config.toml
norm = "rmsnorm"
norm_place = "pre"
rope_fraction = 1.0
attn_scale = 0.177
parallel_block = false
init = "orth"
init_std_qkv = 0.028
init_std_o = 0.0
optimizer = "soap_variant"
warmup_steps = 67
schedule = "wsd"
decay_fraction = 0.94
final_lr_fraction = 0.0
batch_tokens = 65536
doc_mask = true
Each number is 500 + 40 x the weight over its row's rms, rounded and kept within 0 to 999. Layers, rows and columns count from 0. Numbers have three digits each. The size before them is the row's rms in percent of the matrix's.

# layer 6 MLP down (transposed), 768x384, rms 0.155, rows 289-425, columns 160-191
093:502480491527537476528512493528490447509504544514503518518488515419569483495568533467499550535565
097:450441472443512454429486469448457534458542474551501463573513520428434488479534492513492548555478
100:473504438519526486527511518520501558539482480593480513511483456577490495510465521489585511524468
097:460520491532502535535526476458500613459475519530537527517547527548475512460527510470462461557466
094:509504468530521571483478461525541540517542546508455571513534482496491540524470541457471469493539
102:497443568407537429524499475513447459620512462558552473480479471479438471531496446471459520446541
098:529426526572456498485511425525565458461542488451568510473510510462482552465502559446559533555496
101:551538532475484524495490472504535449475476605484465418503519484497412519544459450531529531521474
100:453526500471475490451510511500580588460503497540510479543447502502450488515465534584553500455536
108:545442553503471558533512514464518467476491500531541500486458502501514572525491497505495448488498
098:518534490465530454473534523477564528589466472491452494391505493554477505501541483505554515427465
094:477581527546543458502517468480479469540497594417554540475452533550561588555466444558519450497496
103:451481503515488556465517517571440481486544454497521486543570504427527554480474508444512555520550
095:540540449517519467474553497556472479506488515496441547495533582534500470520530428503490397485438
103:492563474490503486499514494520531508516523550557512476449499483553509532523452445544491463454468
098:550540465490472533452460504533559512555558502502548483458482489576414528507516464417511536537465
101:473498528553562591473439515482531435492521479466536509524526550485498530581441488485477490435519
099:472528499575567486473499438458508494480457516535569503484482525524458540493473467472497491499485
101:533441516527476501473454477520465513516553464547512549570517575504422570552485473478472392548492
108:540547526543495500467471449474525458487522439477469541473458498554475499467489492473555476539477
096:434507567475529464547524447466418506565537563467456531472482551486443450516555499500506532508554
107:531427509571510466492515493459474485465505537460517479452516468525461471519436533511454461547469
092:547366575456436523574477500484535482565514525548579473460542475541451572521549490476465503513531
099:494437495502456500499497464471488531451571512425519511507499526487502516547480537444594495471406
099:525491548518471467467496513585480517541455465485508497542482533447509398535457475473556520496541
096:492532476500445516531460534473512565447465506536488475501545517527488496462426486559498429526520
097:478486560468500474559494513419487479417526485488434563464507503474473523502495587538563458548491
092:471563551516502470463472414518500479499468475513563578559531493512545542481491490501506511519529
100:539508539414488540519490566465488465486525534476440469465549495522499471486499498538459449489427
098:553407483500441497505530473511507473537538495528511459421547473528506426539582478531468466525476
097:436535506501492458442503475534441510476548492508500523489498495505481451514470469516438487498488
101:504537464446497462438487458452474439464503537434511403474489498495499515433504486543515493521476
094:495502486531478522539541529527604551388498538572547451479520436496457486478542490469527536517448
097:510565502564458466469516505449521492474552531441396457495467452550479466414497494580505588537496
097:433447509511514492546463471498576494494542354542538531561483475503490476503574540439514445458410
107:501617496494549549511475457529472515486466467457576474528540490461541535490539494509508523539497
096:527397500525440439522534499478521482488549500487503504485478531516518461463473410570481498522439
098:488426493504521500453475477529474493464516505547458453589509506412532496578460501474447446534461
109:505523488488467462467483500526472526425462483455547499554491574513447460564515494497483531421493
110:485462540543499454500470453433545513537507467481524438439429473429502499506469465518443528509489
106:491553459518417582551550521536539501527487512469518489515559509495439481507449480512508479514418
097:491436475439485506468494534510453496470515546507464435495540539493498483495537509436471503516474
096:545487545489511455521504555475476446478470543482570472492480543484511435550497470527479534538413
086:507501439519571520525465525484527494494521523526478508503499442545555497577491458473561557506541
100:516451452504522555564472516513521493430436545508479526501473574525485531477532411494492399499482
099:456541487402448492549531524459476469461468486553500535474488562512479457388555455533472528512437
101:515559514446596524498485507484551501436475470515542417565520468510474479443441494570527508486506
095:485576476440541468480507548488563518486544576475510514518473565511496476473514617483459489413520
103:457443488499512505513499434417462467447476454500485504518479461431418560469482461506496494487436
098:538446514518492557429485464563554491481448450491471581574481522523501550567532478574469531544454
098:507502449630532476510464581520497529500494510516491547575546519450469509538489517453466551496442
100:390521473484538528501515484562484466467468521560494494488448413542550500562455456466595409521509
096:527460499470546575540476454530509502474560507493498521469497452518539529487451522457522512531443
100:478467515452485486472459527480476505469477484513413502508492507471500538452477404506517542539486
100:480450483569483511484506449451514490474496494453509526497504500556519536492505552523482488576536
094:510513501470478467520451518514530495506522540489456569495500571493487478568496405552446486432492
101:500473570505575537477517506431455528500482515420497523561428470445492534422524519517558502480572
097:542461492524522463540457509448520551541496506507418572469444491542456473502482546544455533497465
101:501531491499499496518488493547474509442497503492554474509457524508482508484551488553560525519494
102:493429487469483511521465474454467500459388498485499502474525473492490451424502475541558510476564
105:504562487480535463460464495416554484475476525614513483510475469500459526498531509466457620529520
098:487411499538486524496508509429435546513505478502450478460548467503512419561554489523396412503521
096:528652566563474531541537575544547494506472571433478517595494523547569521472573450570536521458523
095:586389492527522416523487443518531502547467478407441560523522455434530483529562513494561484431504
103:495553469567479563508520484507513542453508505466547547448492475405445547503447424404525478493462
098:524546493458505501520496476494572498547538539534517424470523459474485508508443513418459446478507
105:529456526502501494431513519482469470471554519483553533542606530453482479509500541478516455518521
106:494532551507465491435488511445489443514509493514469529403489493520500438496499457512536497446486
101:529518505536487546548502452519515502490475479442539534483496522483599550505504522471497521510475
102:421549485482476552536480530515452505476518487452513458519558445509479542547492528512460465488508
095:551485496566500516536520547542440484488578503423536577533429551461482519445406506459499521420515
105:499471551517483478473538590559494446465499433477517519492533486550389497534536496592484518447530
100:484541517433490475438463469452481482528471480455426459524570509539488488529570538540464491563427
093:511459481465518536530481545565501432489531524463589519544512522541476459492497522459524544479521
103:508571545515490419471528525528545476501427556476492499539503578489455552524548547487525515411422
101:568511528561531474457492559570486495492495496581476527491511492485498430455485476577490491469420
100:494517477533468471463497478486569537527566521492504520563495545506571528526503428495563519445521
106:496436579509489522504580541488477563490547520555567492538425492539478458529439469494486455515476
114:432522583478474510536515599475488568536497534494516510516530511532509479483520494518536490495511
106:437634507440453490443494496436546430484472476497502459529486524468490500453513439466473435538447
103:443486482515564537505490529538449498522493534458387522515488434399580531501515498490519438567454
105:490504469515480589527490470487565450580460514531470493468448514521505491421536453567520538524492
099:430390475481508546464492482541489540561517465510518550472522490480448496525571482517456461554504
100:559508525508490530477458489458480564536587441431474515552557490473474495529446530542449556555513
099:500499557410439479493499456515460499540510475490489447418501443474524447505460487522468463527531
101:528444487488521451459488486480489545424575494581509499444519463490530484465511453499499521463434
100:422572533499518532515479564470489506490527487512463441566512566496529469527567460476518495474472
111:478503522479507562537485538501433532416502456493523468564508508562466606440480547453512536459489
098:540525486571456480529492528438563441570514554400409490495548481491487510505428464487549572470422
100:528480455589547541523532503512516488506435511515506475475494531440477445510533417544522476491542
097:418526535482538525493483499544475404530524485423494513512506517484489517467502544501551521574507
101:396480556508529516441595451470461531459453503556468540446511501521498550525549463478452500468480
098:550454497577515519490548483464568434512498450550490503537482428469520540503501516484537489527450
103:428563427565484452505510508437425447563518494507536473528497447492481512511518484444466486501467
095:475565465527555505419555424516517527547551485513474485548553538544492479482425520483513484508477
095:488498493433456469556462507439547530547479435513503355473551466535496514491436485519488479472480
097:517484530528407442551587450493531483503447470465522493509528491459473532505489469592398581467540
097:523414529612496556552547466505489564577504555517512508510467459468548474531487494513517483440563
096:510467495440508510485572496433520498445397463489484540517544581462455446449535463496531485516500
101:479389511489559443474460530493461529479489500474509511477535527477491448503428527497510467535548
099:547427452518491531474475472570444532518521502452500475464523527440468500504471534477543517509456
102:498455459460538548513487496546473460493493433498466541538451419508456530512510455484495513508543
105:530586489466471553519513569406588473567503475499465513517492541519498503426569527559481476448488
109:531330463463486480521471468519540569512529486479489493506506480526466476506499470471456456533537
100:438440528495518455479472497495422553481475461515546544489467501488484468439474578551493463446603
101:525556487455480534508545475467501574448397477478482565531524508536509462558479487456578484463480
100:529560482512481552504481524549486470494576489569511518492553512527521503492536451363458583547547
096:494554516465534549488489485541467465485539465503547594570536474451470563478528522448440545432510
097:548476464487471490519564506481548544537535481474491514553459562500509494498459514493529504441489
110:536542490504485589552476519480508503539526442469553496526510487530497491552477503539504463583541
106:501547548530497514499531500499572550573516439552469526478574488463493486457482501496458519421515
100:562484483552515503544509513513509464527472534515454462487554435481547551502504449500594463471523
102:496443485533503483505505505571509505511527476502473513480451456532587524429529563490569523497512
101:490438513559537422534549409483506441550477614540512482565423485508496424540474553456517504563517
099:516496511501425485483475491556514547526463454502574453498486487531555445470479501491474519551498
100:492568414485508502499457453560510534508540413475472504469469435529497428507470427517562508443503
103:471411461501448490525519523565481497421486446505450473503441529477476507530566513512498497442439
098:459557490516534582508525556437505453502506484577585457466440451488572535462427451493526484379484
098:568445508514471573514478490511480589517481523453560557542544465482515533517484447438505457535560
097:616597523512511440552545469488496470458453495563450469506449532551480456446449495520528500528462
098:491511511483564464502427514518497545563511549495563478539560486527530516398518477558525500492530
102:519447491547457453506498440488458506458538517517510585453585426374517557531521466522415522509481
099:522555485574458562465427520572583504493526494452485523500490541423546410503496420556542484550485
106:493544508537447480523540480508490473494479513491572485543454456467495461457521461470436512460471
100:526416625546500502505472440562499531503459510469530471482495459478502481471512470517413459488519
099:490545510509527520542366486541485503498515524524532423599454479485546559450440518531529525528530
096:490514486550528501429582440463385502469519491439490523543474458485530444486531507452466351442442
099:517510511520452496488539489514435486459513468431467458517469538622481440457552490518480528536473
095:517419521614480536494513510385589447529487535413468535474515466504540537531496517516518559477418
095:562404502562567515478505544493556492473507509505517477625451473480458483543530504505419555635550
092:414464503551479487462459492498459555472440508480494508494495540502543409470445471485477560539549
094:498468485536540480454550505523592538494565494455535512478480468540505503464528546473512501574505
097:512526517485502538506522502574464494475458527502499497467420450536564567473521495548457485462527
092:468457465454529413547495537461471530566532501493508421493443505526525483519461565580489495465474
097:459485533476449491540482431551516538467487573519565394490509428402587548505483469479525483440504
102:491530515611509446540467489515536472505507533482563464546478500422501462441503475516513503499492
098:556415540565522440443499530502512578544503496417434526506466488508512479499534514459555472491429
# layer 6 MLP gate, 768x384, rms 0.156, rows 290-426, columns 160-191
095:542483541506523512512566538518484491508556557522467501440540548528572515488475465502561456505501
099:497523549529507495460571499518502480431587490538495441511527519510470513543429439540495510494579
094:521508516492568424485549472459540488519555591442439488553425511492544526486485506498528422437505
087:522496547505595476611526463462555527539475504529507453436497512534485468446454446584412534533487
105:509501472532503506518445514556471580484478532555491441566515502492453442554488437508503523509492
093:519513468487459484540469579518493540487431453475434475520503484500528476455517523486454561548625
095:533577484408526538481536437504555475441537530506494501491518391483453495533540482491491468463525
098:477524533532510498504532532459470485441517572563544558478538475481491544519481495448488463548476
103:453508459532516503522578431539506472454475446505545480533475538528485495574461451443551440462448
107:495574530460525412479557463494506537507482485521544466458455533472547492510420480518518495517511
112:529542461505487526480492452418542494474517478533455486480521482486472553558520480491505551494437
099:482515531525488569497522470511428494504479498486584513523485477451537434476444510475486434501443
103:519519571401522485531441573505461483497480498539560485504458491454490512427548485517426500466503
103:411525480449464525508492600474554539497511514482535518558531493523499502458508552497499495492392
096:481557542483491485482486497496480453544497423489545521465501581516488522556465526451563490545501
101:474417463467493499531555499448510533520568484490514504524497519468500483475524602556527591483508
096:501428499584491508541503407431454475514503461439493494426505512448537480550521459479427405589527
094:546467524436531477583553509598451484435518512537535426495538520520500533432445485455484507473546
108:515512561520486583474576467470459513451526520549490528440498504469456500528506551520464512531550
092:452536561488517437468512482522477493473464482438427477501453470560557496510536446483519510484454
102:444534558482502441453468465491500565458592572452572472459520418576499498521588535545553444504460
110:537516501417542443364498478548569447516497476476431494496493534437474564524449492532434543564518
095:504560541513500376531472472476448542465505464463593497507544487466553489467492491547522518491474
103:452480519477533517521462499511502497476563483545456477542516456538418532590476481456454494418504
097:468462453563530458462503394514487542520521462524470481406558486534557528512471467437503556488505
095:426527506525528526438517506485484444485531458453427491487571548473505495463556511495481493512473
090:506482457406465548537492477482494423467414455453442491483528491485523499555482534497410494465488
101:532539480547491519523438509439463476511486479543533452540500520466533511454491488539470403486447
095:536491564461512541523468577462453470488570475410491520578461573486472634466544530493513482411442
113:423502512517543443477451477501580494424511490521518529479463525464480466406509475430515437582545
119:495559488507498509416527496529444525537507496507453467549504543509559530527392482475495455533521
090:530526448505517464586486502491573475525517470542491576485482431531477451505517510453524502535534
105:579563495545511578424545471503569466472478508544455528474511424544511520502512462537498492510481
093:463448474438564525521510565494481448525490472473433406480509483540479469550536462475514514523501
106:492448499456579509481476499467430521393521505520519477470461561554447533563457458567518567526495
094:483530481436462512520465557541556546453553435546490513418466455526501480500603482511483523564449
108:511459398461515545501534470442508510518457485516507562387490445531500480499479431535519573450538
104:470450430476487469543522464446524554505496457477515445545520491495498481555542501478421553522541
109:477483568496524475444515524523500394462452537442501485453487515456486443507469447579489518487560
102:526482523541446484520538467457502478483553494562515504479475476453518490442465564482514530521506
090:457495531547527516401515504481440564509488530558524477450479499482545525443483487461546482496467
096:492459456559526498531446529511464506492512515447515544576515495510596510561511509518426474594503
125:486519529534437532565571481495493493556484515504501516547444496479573472440395465544521422414501
103:493553485528464513557530419505472444527493504490517441529540477512405480515495464573495454471466
093:469547517555447555521524491500542489411537492467434566463504481538489500531545455474558461357544
111:561504477468501494527512449503523533538468441470482516542505460534470521489506529555591470536509
086:503416567598508428580512530454505507482507461485587482606508479516531508556436437534458536442542
095:518514484508489519446494499488471514516597499466575531509463459570505450580501499530504508505434
094:524513516498545421474459507486508484539554487502505486489498535500475392530404507535590511448492
100:567538490421501457512555564531556499532437492480517420505497511522506518488479502547465526508491
099:516560460523480460437520492533379525587493529560522429451520456483498473515576468415538511490506
098:461457472498480522534503461542565462585495548524517518546482466485497479482447495473541544519406
094:475507510470598513507482496504605473457479518489543468521555525496429494556542510523502495505543
094:447492443494520518525473514489530557455535444524464425491498521465529572534548521485416443498538
096:403490494494523455556460479513526425570503528496438512597527494496491482558463488541516447489520
094:499466544498477558557555559504510458558460528505502553528462521472562514503478422509400526471529
105:581563485439553447474540432461481530474468427486476496545477506530545421510467486525452492461479
103:492526652438421496571496524479507592565520555475498468452466540471464532535532450562441482506525
101:427482531465453408575492491505592510426562474437548472511507547523497448476510478503526461431484
100:490553470481534533512574531484447497440476538410502500538491501496513534480469526470508527409492
111:481508510499440518507511445478536557497473507554488464479497522527529490552568427462490506474485
090:470534435483519549547487492515533611546469527508491425547455471536453512517567554479495529496473
087:500496462515540511558489529480511428512470540476508499498475446526515432569620532475471512505514
095:546498534476509509504469519530484495502571476456505531493529488535460566501463522440535543467528
095:518552534509501554438554536486446476514476570512485479580522521486511497538488505484522516471474
100:528519458435552458514550562521526447527543513531523480471529604547488513537476554551514532523551
101:551459560507502542504554511479521478436518504489469531457489571530553544458471474487520499516428
097:524524499457554522480450471478508559591508482457483508483458469580450543534513561452444538404477
102:462514530474491446481509510485431458497499510440509510492526465493484480542461531555518411460523
093:504494515471509504509458475491549547518480473556535474506487440498527606474493520402473456500513
101:398581459535486454470503465524534493473432484538521538486551445491534501481526490474592459554533
125:478553534479473445470518534525477421390537491515512554464553428478514534502491501480535433479529
095:521506502479464461528506534466516529391457470486489497530567562450518500572452495528528496388536
098:519479535456492437533468530486508472512594477510491471585469490484526482509471499481550412479499
094:448525515502544456476567518504487474492516427547535557501521533582461488476491528564470466516476
095:552433511501520446492488444519478498536470494506553526456522476442503500533522447516506531454504
104:442548542552551483487436505520511460537492498470492533469539491591462529614493482481548571429447
102:602502574460500505513568565460497464458559444487445457545494459486472443543554534521520459531518
113:473514556499612449495496446450500550504490595470495472469510504505516503518521534488567460534576
100:446552513459471553419504502516530504467540501510513433522502556500491547487512508486424463496513
100:491512458532515551452483472539511409495549432460483496511441517479531508504501498509508522512436
104:497420460528500476547585487503483513492469555471503508423495517510525445452459563514557491543492
093:451510564488456466515602491529470528522487545441451511523443481499463601457503492429611480492519
100:572560435522450482479534452533566445535584551513498466477504525443516467476562486480539507485475
095:537516537488528472505488493575546541495536470436554549438475526510521401454508481487533528524480
103:468471499373489552519552580439458557530552486489444510618513533538423522474424534521511481528508
123:502487552556482567443533509509501514530514497542487516458537505523449603479519520530519463464451
098:530524459526453497542557545574438468472479522446461544549541455502463552503408564502513572415495
099:528520504484447493501501496466489522472553469498544538456566450521574528547340497480518528493510
103:465360442587489530499449528484446506506450519478504505475485503554495540562467494506499442476449
112:496521457519479493573539571417486525496524529350571463436508491464446478537500582519503470523527
108:517531480468521495560468524465433471486558509429475533548475504430461497495518485517514418519526
105:558531476488470500457550478473484457587593436526543518519427471434487538480481511457583451468468
103:447530489525545482539482518563430505480518547490444527543522456417425522517483587535522509517497
088:503485456509539455503503481481487586535471542521510492501472526510449493511501527534434461498479
094:523563538471494520572512539467449470489453499531515451494460577548440419496560476508536429497496
103:562507565473533457522488430519544557529594539510509407515481565532466521481433474526456505491488
091:499470553533458471476425505432454500461506567526476531471482494486513592525453523532550519535432
100:471499502447435485503483546491486403488503460519528503522456548523448478534448387491513517438509
101:484495481562513494473504512478509486547510456441579575463574448486498471517488456432523586536519
100:552462497478483507508516489415443575456426538490512453479465536560452475498543541478463588565507
098:492528560516586526463469520445520562490572470556536495460539473422488494503466513483550517475517
143:499547521547476520489498557505525470529461532520492549539527521484513491520502460474474524543443
109:471506488368566447451538445502464529493521514546571511455487460497505473481545443492497541459487
102:518515501476488441530455463525444581547478546530571547499506446533501505434520482469504497388436
090:482531455457471552425506530483424576558484439537522505487502536452598546442609455523486508494517
095:584512448518487442423447486463486503473556450537549491517506526478446467475424504444464473493413
095:445574456463548526471540465544517544452521465507501525554507539542519505479440485529545477524539
102:513519557520488512460473553421502501384439515515470558432494566414482502492507539493491497512557
103:479494480486544520491495509457460440502524512483501507419539491566451550573474438481467564451483
097:545509488492530560525547525463589501478436528531485522524479472525498524500481538508500508462494
097:532570541507444463472423513417492497509561493414509439491561545516551549525493513494616493535475
099:469557462451584417547500469499543480496434510479523433566504540492514427508550475431530528525497
104:469515475494517528541490466391518580527525519484544446426525466521461512536512505482456497529446
101:448546524562445433440547437493506473538467589496482467493455504445538495618569526500499506510472
103:479466523572492538601450437511571558445521483488433518527476531519468444511538528487467497452489
107:521412532546504483522567495511492538422480539467502533518515504490507528526517510570478475533520
094:559468527517508474470493505467462535465513520557580535517419543505523477460479429407486474480497
091:497512502461487506499499476515489518561552482518505396571448479539545524465492502495459493533426
100:425510548494486476458455581475510479459542453488528442523462476482489474444492523492488540489512
095:522539494477449468509518436513461483461552479530460542497495530574524419529518438558543518557501
100:521505525490473479556513447488420520498529476513543519523542501500472448476523524529543460482503
102:562568495506512435499497478499528468426527490506581468570521452513504544477488522445565406516476
097:485491543539527503471451481495438545476489411533485545479498470489453563514496481474505507491479
102:403541497515487491493489519452473517574443514468550538447473427526510444496533506513476575505449
097:572468520537516505494537471434566523461536526497465525490449554545458485477547463516455542498424
093:445475507474429500502539531403513461541518512533547455544511478495440522518530485519512468509558
091:471499492467464480498539542472492472570546463480541513523444473429499473497496481539579549528514
100:484447434435453476454509472519538488553439502506548498468534550585535455516506538469598461511483
094:522462501417521475465451507495488532535540438514485516464501541536548443465474463469606492427520
093:489498477558442499505531481531545456518392459591467502520479430501397487524528536523518488463485
097:464588526437512391410523485506492461469522482447545493490498551498501490448464507511529517454508
097:541450477524503509513430506519455463468487418552579526507491498535519477535526399533514534488501
107:530483521443526511522505524468493499598514439479541512489442548486444558579471564515510495443487
099:507438511460532446421549506521526491560519467558482484536457446484502557537508475466551512513436
101:490438518478443555577548469509467493472543513484494511556439417540552514545497452490514446423459
106:491551503523533579461487559398541437504497479474565511491536528464474430536542470530559520561453
# layer 6 MLP up, 768x384, rms 0.165, rows 290-426, columns 160-191
094:510460477484527512563498537441472478508488440488434474501465517450478494458456458503544543550550
095:497486509465550592542512538474457544474624444487483488430475553609489466550482474537512502546491
096:523517552428584519453524524514515534557509539465487503493459554493428496495533532550480502452476
094:533428516526435482558480500538511416509474485491514515487532486487515524501491513475555503452413
105:539521556517440440556490483521550474409484472529526484576517476518535445531523519483531554537541
091:469516557429525522574465408518497504470476488477503374500479492512458535560492542522431460491539
100:468413489557539496467536533511576516438495421490532521457511433494565513494446457481520451479495
096:507460476463513455549490487501565545418530501498472496502485433478512521493549475488493444507440
099:561562452495492599477420481489494522523492492467559557523457538483489495524499626489512531458540
111:524541470469541516513557531498471495540548491487479579492544491501432499502453494465527507463412
103:590490494523439454488533474478457483548510479463455484522536496527440514488459516458516458481514
103:491450533527578528516485467488548504480426553626447522508557485482451524454575490478472496471543
100:469505522547522525572512510435507506507493513423513492428549497519503486557463513462449545489571
110:483522572589493498545480404552543496470519479477538495443486465598565508537479510471521450524530
095:518537487469493515508529529525535460457493443537470507531446504454496480486464525436433492483520
097:495446532477494487511551541519458457609477486480468454448504545434543529530466532450478547443504
099:512495477509479534464563496497541433425503427525430498522562517515434449457491476471524467438504
096:511454510541519541491477514448511474452511428511499489520491555466460537511497511500510497412515
111:473443474491468474461534508468473492517504569556559448548458475491488495475476488462553444489572
093:516504520448478523497467497524488559507473584602445492488539539440413423568507497474503531530481
105:501484583528422498559476444508440508432475504457548519539457498514466456422423538491463537521559
109:485497456469508525462608528495569564495500481445543442519540500559487571477561511476465466500454
098:501498475427503510445472480440604499512494443459460496511508516478582513489464473572498503451575
102:519489404499454528488520506509493532523506451515485498479457527500463520522468508488533457513500
092:497548528484485464550506482503561462507563517482468482559467564457551479478566516484524437487554
098:480503555472539427501550494553551465446513478541509459502547448490556486454498477557497490466459
091:463550469520535469521449544482478492509510469539519559449512531531526556450537532465499465557520
106:534591475497523566560435501527442515480522579493504558478493470558506464531492486566457528480439
096:517460551505534536440491548521589487471513531424515451516451488480481563525470506542463517487535
116:496464492485507421502514465487551491514530497502441473567577537512439430407544425489507395539476
116:535476501504459532464458452482479490568494547474498463517443426480493523497480447468525477525591
092:495451501561479495508512497572580490471506512538463456531562422486473464538468522441435464519470
107:541496543548473506502552487496506569537504593434488512522533483485452534556502512471450537518521
094:495518545517469531480533512532529473465499430501524513493537526452546543444431471542533480453490
114:520507440517536469514508539528496515499526512453514473575537440405457435486511581512443451504517
091:529471487452480452594500444502483530532485470482539583464497478500566481531509496584505454539525
104:535482539474452443482469489451433490457513491456476545525542560520429503545448575496582429485484
104:543538438502515447559459503461521432504478510505482524455513472531500497511410525473520492480502
116:489463471480433506516518587525503454476461522519505469539481487505569482502587528518532421423509
108:445489557390495469573505549463509480471488562465450596524569501502564415538434545536519434533567
093:475514510481489482486498523489484512510524431516461457466538435546490480464513540508531535477536
094:486523507513526502487479516486492547524495497466490554498492485508457468511470507539481513497486
118:579478434477506518492528542520445456522479472556425441516525473528492493493553477550586439475490
100:505525438456536560517483517482457469491515577533479561455427461447495536437481536492444516540506
096:451509492450498531523513548477500512534514509499451441582532487475393531591560455540422542547464
119:535459518439458438538480476491516456479521460463498467553557453544462461457614479584506464438526
089:483491525558412514529475488523520500547488503495557459503448453508480484489424475463528473521493
097:447509588502496540537430476462449473527479517525469445582476509424463500505518505483451481467529
096:520471529435504501506465498416515541517544504548542515481535505496534495502538517520403556519547
104:487433542512497506516499510535493497554504443526488511500533401522565513447480481470434534468503
094:490440469496464454504561502478515475466426523457541526479431490444521518550536560537523476427505
095:495505457611442520498452528476571523562519475488495530524578471512440564466516401509528492474484
103:525524453498477398517470482462508492429523450422441514510497547566514500478438523511514524499469
090:460489440494550478525426504553460542495557476519513499499499512500518534522529521536449464470544
104:493603544477440468437496548502531499490488449435488535462502543514553540569595492438507474432540
102:511473470491509545544579477530480469426480457497474424546434573527514509523537450510495525491450
103:529523461448588522513499478521520485496452445571505484479511501524480512510538473495474499475488
105:470510465475505478495465509542544407484433527500475480603464495432511504493494571469547556480492
107:468528517529501506496541487435455407525504555524463425465548480577475554507550509496469471528446
100:521451494487462529511548469589506496510438551519478453483549454564462489462507473500422471453527
103:401456505515506531462447500474520490495491518484505492431486537466525547535510522513452532457526
093:476410516527511419493552458486530469496485468522460454431509452460527493520482400508526502462449
092:512562524507537535599410539464474486483502517416483468531470479545481463566513446497529485525507
093:514526503532415512490579525496532532527526491469496538499494497488432538521413559448446519467518
096:500561476480487478556443553446538485461544506539455498540509471600459498561545484563512464521490
099:461536585529471555476474539418580513462516514497499529553503470475500477427573509475511441479461
103:483587467486499546433419546526558526478521522490462509498516543541445473499512460409553485481469
094:465505526448529474447500391545519520493511524460481556519505444540503497578484506533502535471429
101:524528486585468465553565455487433484550506493489497439436534503482544458449529508530444524571517
092:555469521504539498487469464476471511480492457432517535532510509502551553458477565485519542525524
099:489511511474465429578562533463482468567470491495498473557502540489503410520468501477470475541559
120:511435520497564562522534437435491560503518557421554543456558443531445439572530530493541582455483
095:542494550512431490489502446529463504576529536450553499517541499473505470482551490539533536539427
099:434424531469486498539473561558464539550534563496485444453460457495524503556439533480509573542438
092:536503521509514505470469583502468525492461509528458510455498473512552497428481446530485497525507
094:484472493460559484477486545479526453513576532482501481450505523501509534415460444570471510588492
103:511490417505475491523426535531549542494557499465507509535421454485526497491532527472575469490440
106:477469576528543465484484513501497472503505510520498518516516511512519482506562531488490473509476
112:491490552517556571551475476504561508543449490504528501527466486483475459467530510520498460419410
096:520437506549438419552487523555542424484464480557493548522461384451516478476493528466531417505509
098:415537487510507460534501491432456538486492526476539448463507468511499488555548522456475550484498
097:503472530571506466500433492508479483470528460625490471458544528567457515440500543497483501452539
095:527552535541518490470486444540470484512476511517481484493425522484472447458505579525578467630460
099:502478486483529444510548431638570474482535500431521545471505552550476471484533538458487576528479
095:439561432509464494510476426568553522523529568508469485518524547483466516507473505523556536485486
094:468517512488503494481521514512472495473613501492564436490491515489547504439530491484383548508475
105:513428493524478487501482472429533574432538516563521525468488540460498477500477505481497461535501
098:469478477511482486457411528478505493507518470516554512532510593496483535549496523559561563468447
097:512456472509528601457504490539494527511556483536471524516583517553422485440501564480495523500434
102:458472478468468504510571490535480528548439484539518467504545471538590449534411496503500406458448
102:495440561510515547468459438557459559446533516628478474524489561584440511553492499524499541514466
109:496511542457447495519476448480475435513507464521498499492511480518597579451483500550519551477555
102:432474560527497482458443477595568586503500522486543565486581488528490439491470534515460495559484
102:526530517513480485518493499557460467442536499532572444456508553463571527515533441453512482532450
107:550518487455644568535492491494551505420521541516553523542487412577508501486470498532504501479506
093:558541519537506552557424583512560519489521417504554583524493530429552470592492487397502493534517
102:524540521462496451480518497459511495495457472431513453477468515451537490448454548531549465539484
091:524480505548474484515472440523482472514519493512508539458481471472534498526463561495521492522448
104:461476544448512462463553576492497467511464382546566488541503496483461492514491567498510478529469
104:496386510484539458499504477508514416541496518497468490462498482516420575535500561526470516511561
100:450512488479532502565476453495480484568455482512516462584558486434441454417423471502501480520463
101:467516442508484465463547431493498544411437530459472456476448506471575422500510481568497528553519
131:484590468554541429473481562506519549567516454456415484537557576518520532471479427483500428480515
104:510515493542543486559387540472521572457457459462513495552479479450532505521463410543484500529515
100:501436489445480547531502404467490473467472564549516481457499483573500478486503521490538471429544
090:482471553486408490496571464437516474473486550480518511473547564522444529490468444530515444480571
093:493447471541509504410450489482518448520499463439532486578506523564490505453452474482457513522523
094:505547500437485520454543534492490449474502429497510536399478481521563508446503481601467541599528
108:550485464569457489557515499512469457479520472519491496521531535510443550477501484528549517504485
104:510487438475477508488485455437467520511524583429498429467516536523519563502521567518538488522497
094:543455478510467520572507531424499503502477432534518594482489528522480496456515485447494481437526
099:508481473517464529588576524493490451533466419568497428517481482506568552472486505489584488550566
100:477504490483533501522569466542381532480510471458427448454503476524509504440486510547471478539479
097:517438498558580523446523506560504503487548470539501438528483495458487525470494488509474505534510
102:507504560471574497505469574511494435496483493494519544582395465511474396455524513500524583504497
101:460495480526449446509511482486551489500508475418511490488524454500518481524518509529507492537442
103:521512590543509531510439487434504518502512534514455502553532497445517567385488465555558531482527
092:467521481483493513557513462517506536464421482502498532528516542465473498530542527578530475500584
092:475466569564515464492518478533535552526536483469546568527507478473501480510467525487471518536515
097:523510603453496570442495471529477528503552432475519507477544473494456560440495506483487467550508
097:471475446520502561447499562439483529556450496501502447540520503458535468443503466520462571494422
104:495539415512523415519497475541581455516563510545494465528439492521516440550507431545565470518504
101:528582480473462518501432436484457485529514449538518465469472458449485505465442574523473450514466
101:500596476451455494574575442537469539468492467520492528599477487461501475522465480501514539492469
095:519547490490463512465504537509484556475561453498462509574473512530462556482454484480509509507554
101:467358471448529493505544455590531482507440468441470533505464488479534494538429458462598530529445
096:512511550556563524506602473546427470475476548429481467436509541500530591534511511523513466492537
092:475504411554538505533523531487480463432542486593486482508513451474507499465400480555432532504475
094:482512582518505501506471506479537463481421580512486543518453513466589512485524521513489472550542
094:468471495556536506511458569553546471586557548560506505501383494459554454480520483542438487497509
087:445529494477522587471472492488480489491417504512514544584453482421528502510483491540490519493535
096:531463502511497512496528515420489540457450533520437456481495415525535502490575444550474532518497
100:481534464491497464468522526484479453513445486521475426566490530557577511554494484401493473490512
104:500432472507558596495532517500501495566485508546437429469511483420423465576491546503465404493561
098:512486544449520580554493549543550464467527486501533501548554487589474483501523464503469397494397
094:471489477520504446444473524542458551466550540518482454528520579529467528494518518505431534501465
105:491526511530520451496460568487477504509545468504474561520478516560541528562439446470454474534445